Part of a small language model's weights.
Training: a variant of SOAP for these matrices, 648M tokens.
Each number is 50 + 10 x the weight over its row's rms, rounded and kept within 0 to 99. Layers, rows and columns count from 0. The size before them is the row's rms in percent of the matrix's.

# layer 5 MLP up, 1024x256, rms 0.158, rows 334-340, columns 0-255
097:59 51 61 49 60 60 47 42 67 58 63 60 40 47 57 40 50 29 40 67 54 48 50 59 44 61 43 37 41 42 55 63 55 50 56 43 34 50 60 54 71 52 37 47 51 52 44 52 47 41 62 54 48 26 50 52 58 48 35 50 63 35 48 63 62 47 52 51 51 53 45 54 63 55 61 38 55 51 46 35 49 40 52 59 48 46 41 47 25 61 45 40 41 39 41 53 46 73 50 40 54 30 49 50 55 50 61 50 68 32 56 37 45 61 41 43 57 39 61 44 63 34 49 59 47 47 39 43 42 69 37 57 45 43 54 50 53 50 35 80 45 37 63 29 40 55 39 66 48 47 49 63 49 39 55 66 50 67 76 53 54 59 29 42 35 59 27 52 61 47 48 42 52 53 48 63 51 62 54 45 61 56 46 40 66 35 30 49 37 75 36 57 44 49 43 45 46 44 73 48 56 45 57 49 38 53 35 51 57 53 48 47 49 64 71 68 36 46 35 46 53 59 68 64 44 56 47 44 49 46 52 55 42 50 50 44 55 54 59 56 48 62 41 34 42 50 52 52 73 53 43 53 48 58 53 62
105:68 36 46 45 46 45 44 64 60 53 54 66 63 41 48 64 75 62 38 39 55 53 55 61 57 34 54 49 57 59 65 45 61 45 57 50 53 58 43 59 43 43 66 60 59 57 54 44 36 45 57 37 36 33 47 46 50 60 42 31 41 31 49 13 42 50 54 57 49 35 52 42 55 44 39 38 49 68 44 51 42 59 54 52 44 54 51 36 40 49 42 49 56 46 55 42 52 56 41 45 41 38 45 56 34 44 67 36 50 60 45 45 69 52 48 47 42 64 58 62 27 44 46 44 50 63 50 55 61 50 48 36 46 36 44 46 56 52 55 61 46 57 48 48 60 58 57 52 44 63 58 51 41 42 40 50 60 55 40 59 49 39 52 35 55 51 64 58 50 45 36 43 52 43 52 45 28 46 29 29 52 48 60 63 54 77 37 58 58 55 74 53 47 67 49 54 58 61 51 50 49 64 68 52 41 52 66 42 42 40 36 39 49 64 57 38 33 51 54 47 45 47 44 70 72 50 61 40 40 58 51 38 41 32 48 63 52 49 56 38 44 43 48 40 35 47 30 58 44 65 49 40 58 66 32 45
104:53 50 52 42 47 50 59 49 40 51 27 51 39 46 46 32 49 59 40 56 49 46 60 39 58 63 40 35 53 53 72 31 41 70 55 44 43 47 35 59 70 58 52 51 39 51 54 49 49 50 50 54 48 41 34 51 49 58 33 55 65 62 43 69 55 57 33 40 62 56 62 54 43 51 59 35 55 49 52 48 64 45 50 53 37 43 36 46 42 62 72 54 51 56 66 68 50 42 47 49 52 61 60 79 42 44 47 48 52 69 56 48 52 74 33 45 35 44 45 39 46 50 47 48 60 49 32 49 53 40 33 44 27 53 46 53 55 44 24 29 51 63 56 53 42 58 50 65 39 46 61 56 45 56 28 52 49 55 43 51 54 51 53 60 50 44 29 50 60 52 50 61 58 62 71 46 60 50 29 51 58 60 39 58 50 46 37 50 48 47 55 62 49 51 43 43 42 38 41 61 27 63 47 39 77 47 61 66 55 46 31 34 38 61 53 28 43 46 41 55 45 46 53 57 41 58 43 49 56 44 50 31 40 62 59 56 54 59 54 55 56 45 58 65 66 60 56 56 52 48 42 40 45 42 45 35
092:52 52 47 42 51 53 33 59 58 45 51 39 58 50 53 57 36 40 51 52 51 57 53 44 39 36 45 40 45 67 55 50 44 62 52 48 37 27 36 57 65 39 59 50 63 52 58 60 48 71 48 73 62 44 52 48 42 30 43 43 41 39 60 56 43 49 56 34 52 49 63 47 50 52 67 53 50 66 36 35 49 49 43 52 56 58 48 42 52 55 72 53 47 42 44 69 36 31 49 56 52 45 42 51 45 57 37 44 43 50 55 48 35 36 51 45 46 81 39 60 60 69 40 63 41 63 68 50 47 47 65 57 44 39 45 54 53 48 59 51 46 49 64 60 49 25 53 32 32 60 51 55 53 59 58 31 38 41 53 44 43 45 53 60 46 45 61 54 58 56 45 32 41 59 52 53 60 38 31 37 39 60 64 60 26 40 57 49 55 75 61 31 58 41 41 44 30 72 57 46 35 53 23 55 46 48 56 50 46 65 54 60 37 57 26 51 48 58 42 36 55 51 47 49 65 43 53 56 45 44 55 59 60 41 63 48 49 37 59 59 34 53 56 48 49 38 46 49 42 52 48 46 35 55 47 43
091:65 58 42 58 29 37 57 45 67 62 58 45 45 36 60 43 55 42 71 60 43 57 51 53 40 45 56 68 50 47 44 50 57 34 52 40 34 58 47 60 60 51 44 39 63 41 44 50 48 40 48 49 52 46 57 67 63 54 59 51 61 32 17 55 66 42 44 41 66 52 45 28 64 44 54 52 57 51 50 46 61 46 45 59 54 42 58 48 57 38 30 50 58 46 46 58 39 52 55 54 51 40 48 59 35 58 49 43 45 51 45 45 47 54 52 45 54 49 70 32 48 32 42 45 55 42 62 30 64 56 61 33 50 69 48 43 83 38 35 45 42 51 40 46 40 52 62 45 39 50 44 49 78 32 32 34 38 38 48 68 55 54 57 46 48 60 56 65 48 39 42 44 52 40 46 45 37 45 62 39 44 68 44 40 44 48 53 59 45 57 50 59 36 42 42 61 49 51 35 53 41 51 42 61 63 40 48 55 50 66 49 43 43 51 48 34 43 49 46 51 38 42 57 31 52 56 58 32 57 36 57 54 50 58 50 39 49 47 40 61 41 49 49 52 50 44 49 43 66 44 21 57 59 63 29 47
108:68 52 60 39 40 51 42 58 72 61 61 59 57 48 54 47 34 20 65 43 48 43 62 41 40 54 53 49 54 52 36 62 42 46 39 61 40 43 41 40 63 33 45 46 56 32 56 39 46 35 77 47 58 54 64 53 47 37 49 46 49 38 61 46 50 54 54 67 67 44 49 50 51 50 65 52 64 33 64 55 60 41 70 45 49 47 61 64 52 53 41 38 59 30 50 39 51 46 44 43 60 51 37 34 52 54 45 68 72 57 50 51 44 52 38 50 61 47 30 63 47 48 44 53 41 64 52 53 38 56 57 47 36 53 59 51 52 59 54 58 66 42 56 51 53 44 49 57 48 60 46 59 35 61 45 43 52 59 37 36 62 68 48 56 67 50 40 53 50 57 41 49 60 50 43 69 69 50 67 55 60 38 52 48 47 69 56 39 40 35 32 65 56 57 46 47 34 35 38 52 38 50 60 61 41 52 47 51 47 55 42 63 63 39 59 72 53 51 46 54 31 50 56 53 42 35 52 42 37 51 44 41 55 47 59 27 47 42 54 47 55 29 56 65 39 47 38 39 52 45 61 42 55 74 48 47
090:46 49 67 45 53 59 31 34 58 61 35 39 56 43 48 63 38 34 52 52 69 38 39 39 42 49 61 69 43 57 51 54 45 44 57 50 50 52 54 47 55 52 51 55 54 55 51 56 60 59 56 36 58 64 50 55 47 58 39 48 43 59 43 57 46 57 59 43 43 38 35 51 58 43 44 43 41 41 45 40 62 44 54 49 47 47 43 43 53 75 37 40 46 54 50 45 49 40 54 43 45 54 52 50 37 50 50 50 40 43 61 53 33 53 67 58 44 58 32 64 43 34 52 48 41 39 55 62 44 68 49 63 58 55 53 60 51 38 51 45 35 47 37 49 62 48 60 35 34 41 57 55 45 49 44 45 59 44 52 61 63 60 53 44 53 34 57 38 47 73 27 83 53 44 56 57 39 59 35 57 45 70 47 57 44 33 26 55 58 37 43 45 45 49 56 25 55 53 43 39 39 43 36 56 57 34 44 42 37 46 49 61 62 43 51 64 55 55 63 48 49 52 50 41 45 59 43 29 49 53 47 58 79 46 45 43 41 34 55 60 37 56 39 40 51 76 41 42 56 39 51 85 53 40 31 56
# layer 5 MLP down (transposed), 1024x256, rms 0.163, rows 334-339, columns 0-255
091:33 60 40 53 42 51 50 72 60 64 47 63 49 38 24 57 48 54 57 52 57 57 66 35 42 31 44 61 64 66 53 45 60 35 37 56 56 33 52 56 53 45 51 52 34 49 59 66 53 49 68 61 50 43 47 49 58 40 47 49 34 52 45 47 60 54 46 53 27 51 63 60 31 64 50 49 52 68 48 50 25 45 45 34 39 23 60 43 61 48 69 44 52 66 51 53 61 38 60 59 43 47 58 36 46 42 59 39 44 55 54 48 60 46 56 45 46 54 58 79 55 67 59 52 51 45 52 49 70 62 77 54 47 40 54 52 56 55 71 49 49 48 43 51 48 72 67 44 57 43 64 52 38 44 33 50 60 45 64 49 44 44 60 58 53 50 60 39 64 54 49 50 29 62 59 53 39 45 58 44 48 53 39 47 62 54 61 48 31 50 59 50 37 44 31 50 57 45 47 55 50 55 56 58 58 62 50 53 51 47 69 39 37 57 36 51 56 38 56 55 67 63 57 66 58 45 63 59 40 53 49 43 38 61 53 52 66 40 43 47 38 46 55 58 44 43 49 38 55 48 40 43 50 56 32 70
109:74 50 49 47 46 58 58 50 44 42 58 54 56 53 50 42 54 57 40 38 55 41 58 66 53 64 52 80 40 73 53 42 71 45 40 49 61 47 52 44 33 58 49 54 44 47 54 50 48 48 62 46 61 50 56 50 55 48 61 51 55 40 48 27 35 62 28 45 49 58 64 60 68 65 35 54 45 67 79 59 62 51 55 59 55 31 57 57 37 43 47 50 40 44 53 43 34 58 53 41 34 17 56 48 55 42 41 37 51 57 38 59 55 63 59 48 39 61 51 57 55 43 48 56 35 59 44 52 58 60 45 37 53 44 38 40 74 49 47 56 53 35 43 63 56 69 56 61 51 61 52 60 55 57 32 41 44 41 61 45 72 55 35 59 47 53 61 49 41 49 47 39 53 49 40 60 51 43 54 52 23 32 54 49 49 41 36 62 69 49 69 58 59 43 60 57 44 44 54 48 58 44 59 45 47 52 52 47 34 55 52 49 77 47 41 60 49 55 46 68 44 58 54 39 49 51 42 43 62 55 56 43 37 30 53 43 44 52 36 43 63 41 52 48 60 46 51 57 48 42 54 35 46 49 53 34
097:65 59 58 53 35 67 51 58 52 68 39 65 70 38 53 52 59 57 34 67 62 40 38 58 60 56 61 63 50 61 42 60 62 47 40 59 63 60 52 37 51 39 47 48 49 50 44 35 35 44 42 47 51 56 60 60 63 43 49 47 29 46 61 30 48 42 63 63 43 46 47 42 55 58 34 41 35 50 72 53 53 56 44 59 40 31 58 62 34 38 67 44 46 51 41 66 44 61 54 51 44 42 59 60 40 48 49 46 50 40 40 41 62 46 49 60 58 40 74 34 54 52 43 22 54 48 48 49 46 41 46 47 48 54 49 39 33 54 73 58 31 40 47 58 47 48 55 47 44 65 49 42 52 65 52 57 43 58 51 39 44 39 36 56 55 48 41 42 58 47 54 32 59 71 50 53 48 60 66 31 59 33 60 44 37 45 58 60 49 38 53 35 51 48 37 59 27 58 52 44 59 42 49 57 43 47 62 61 45 34 39 52 66 44 59 66 52 68 41 49 55 33 48 64 60 41 47 45 51 47 51 45 44 50 35 38 33 32 48 59 50 48 44 43 55 40 69 47 53 66 59 57 56 48 56 66
086:62 38 44 51 59 54 51 55 46 50 60 53 39 46 56 60 53 54 56 52 40 42 40 48 54 52 51 70 49 61 39 38 62 57 46 54 36 73 50 45 62 55 42 52 29 40 46 51 50 46 49 47 33 59 51 54 31 44 47 58 62 52 59 24 35 54 49 41 67 32 33 64 45 42 41 50 57 51 76 64 58 55 51 40 55 45 65 62 42 48 43 30 52 64 51 45 42 53 37 50 53 39 46 65 57 44 24 52 55 56 52 67 69 54 46 52 42 44 56 45 69 49 69 60 53 41 38 50 50 70 42 45 57 58 47 38 63 58 29 35 47 41 46 63 54 66 58 61 63 67 51 45 54 31 57 62 53 37 51 50 50 58 47 51 47 54 47 55 36 61 45 51 53 39 46 49 35 46 54 72 55 38 60 51 66 53 46 52 42 37 34 58 62 61 46 53 78 40 56 40 49 54 69 39 48 61 51 64 43 43 53 50 66 48 53 24 46 44 61 60 25 56 48 53 42 66 52 48 37 50 67 35 47 55 46 31 51 46 31 54 57 60 56 49 52 52 47 39 47 52 48 63 56 59 48 45
091:50 36 66 44 30 61 53 48 43 48 37 59 65 34 66 51 46 36 50 57 49 56 38 34 38 42 66 49 40 53 62 48 65 63 55 41 36 38 55 43 60 43 47 43 35 41 53 39 37 33 57 44 51 44 59 21 45 65 41 43 57 43 49 37 46 64 37 42 55 52 37 58 55 59 45 48 37 59 50 40 56 43 59 54 66 42 43 39 47 54 56 54 41 40 61 66 59 55 54 58 58 37 36 46 43 36 40 66 46 47 61 32 39 66 40 48 50 61 34 68 70 36 36 48 53 38 29 44 46 56 64 71 47 36 63 60 61 61 59 46 65 50 55 46 68 45 38 39 67 66 61 56 63 54 54 68 53 54 60 74 54 75 57 31 60 42 51 50 39 53 35 51 42 48 66 59 65 37 50 68 63 57 46 58 51 47 54 53 34 47 46 50 50 48 61 45 56 52 61 58 42 57 53 45 54 54 42 56 35 40 37 37 51 44 43 54 35 53 41 34 52 51 49 48 51 64 53 56 39 63 36 45 55 52 43 57 50 45 53 43 61 56 43 55 55 53 53 40 61 32 40 49 58 57 54 60
096:35 56 44 40 41 43 55 51 41 44 47 43 62 68 63 38 57 66 55 53 46 39 67 54 52 76 54 60 51 52 38 36 59 39 56 53 35 48 46 36 39 46 55 62 52 56 41 52 38 64 67 33 53 57 41 36 44 45 55 52 55 57 31 72 49 61 61 39 65 35 37 54 62 47 60 47 58 59 46 54 57 66 79 41 43 35 42 28 60 63 47 53 48 41 47 34 52 41 50 47 49 37 45 45 31 52 65 59 28 59 48 46 48 65 52 47 39 39 73 41 54 39 54 55 38 49 54 34 54 49 35 47 52 47 45 44 45 51 71 52 57 65 67 14 44 43 32 36 49 60 59 47 49 35 49 45 53 72 65 54 42 56 52 42 45 57 58 55 45 48 35 66 54 56 44 43 45 47 39 49 52 50 51 37 38 45 50 58 49 37 43 50 45 47 53 60 46 34 44 42 45 64 49 47 63 49 62 52 55 57 66 45 48 53 35 58 57 65 40 51 46 57 41 27 43 43 38 42 51 61 59 53 65 56 52 37 44 49 49 45 41 61 45 57 62 62 64 57 46 53 46 74 51 51 43 47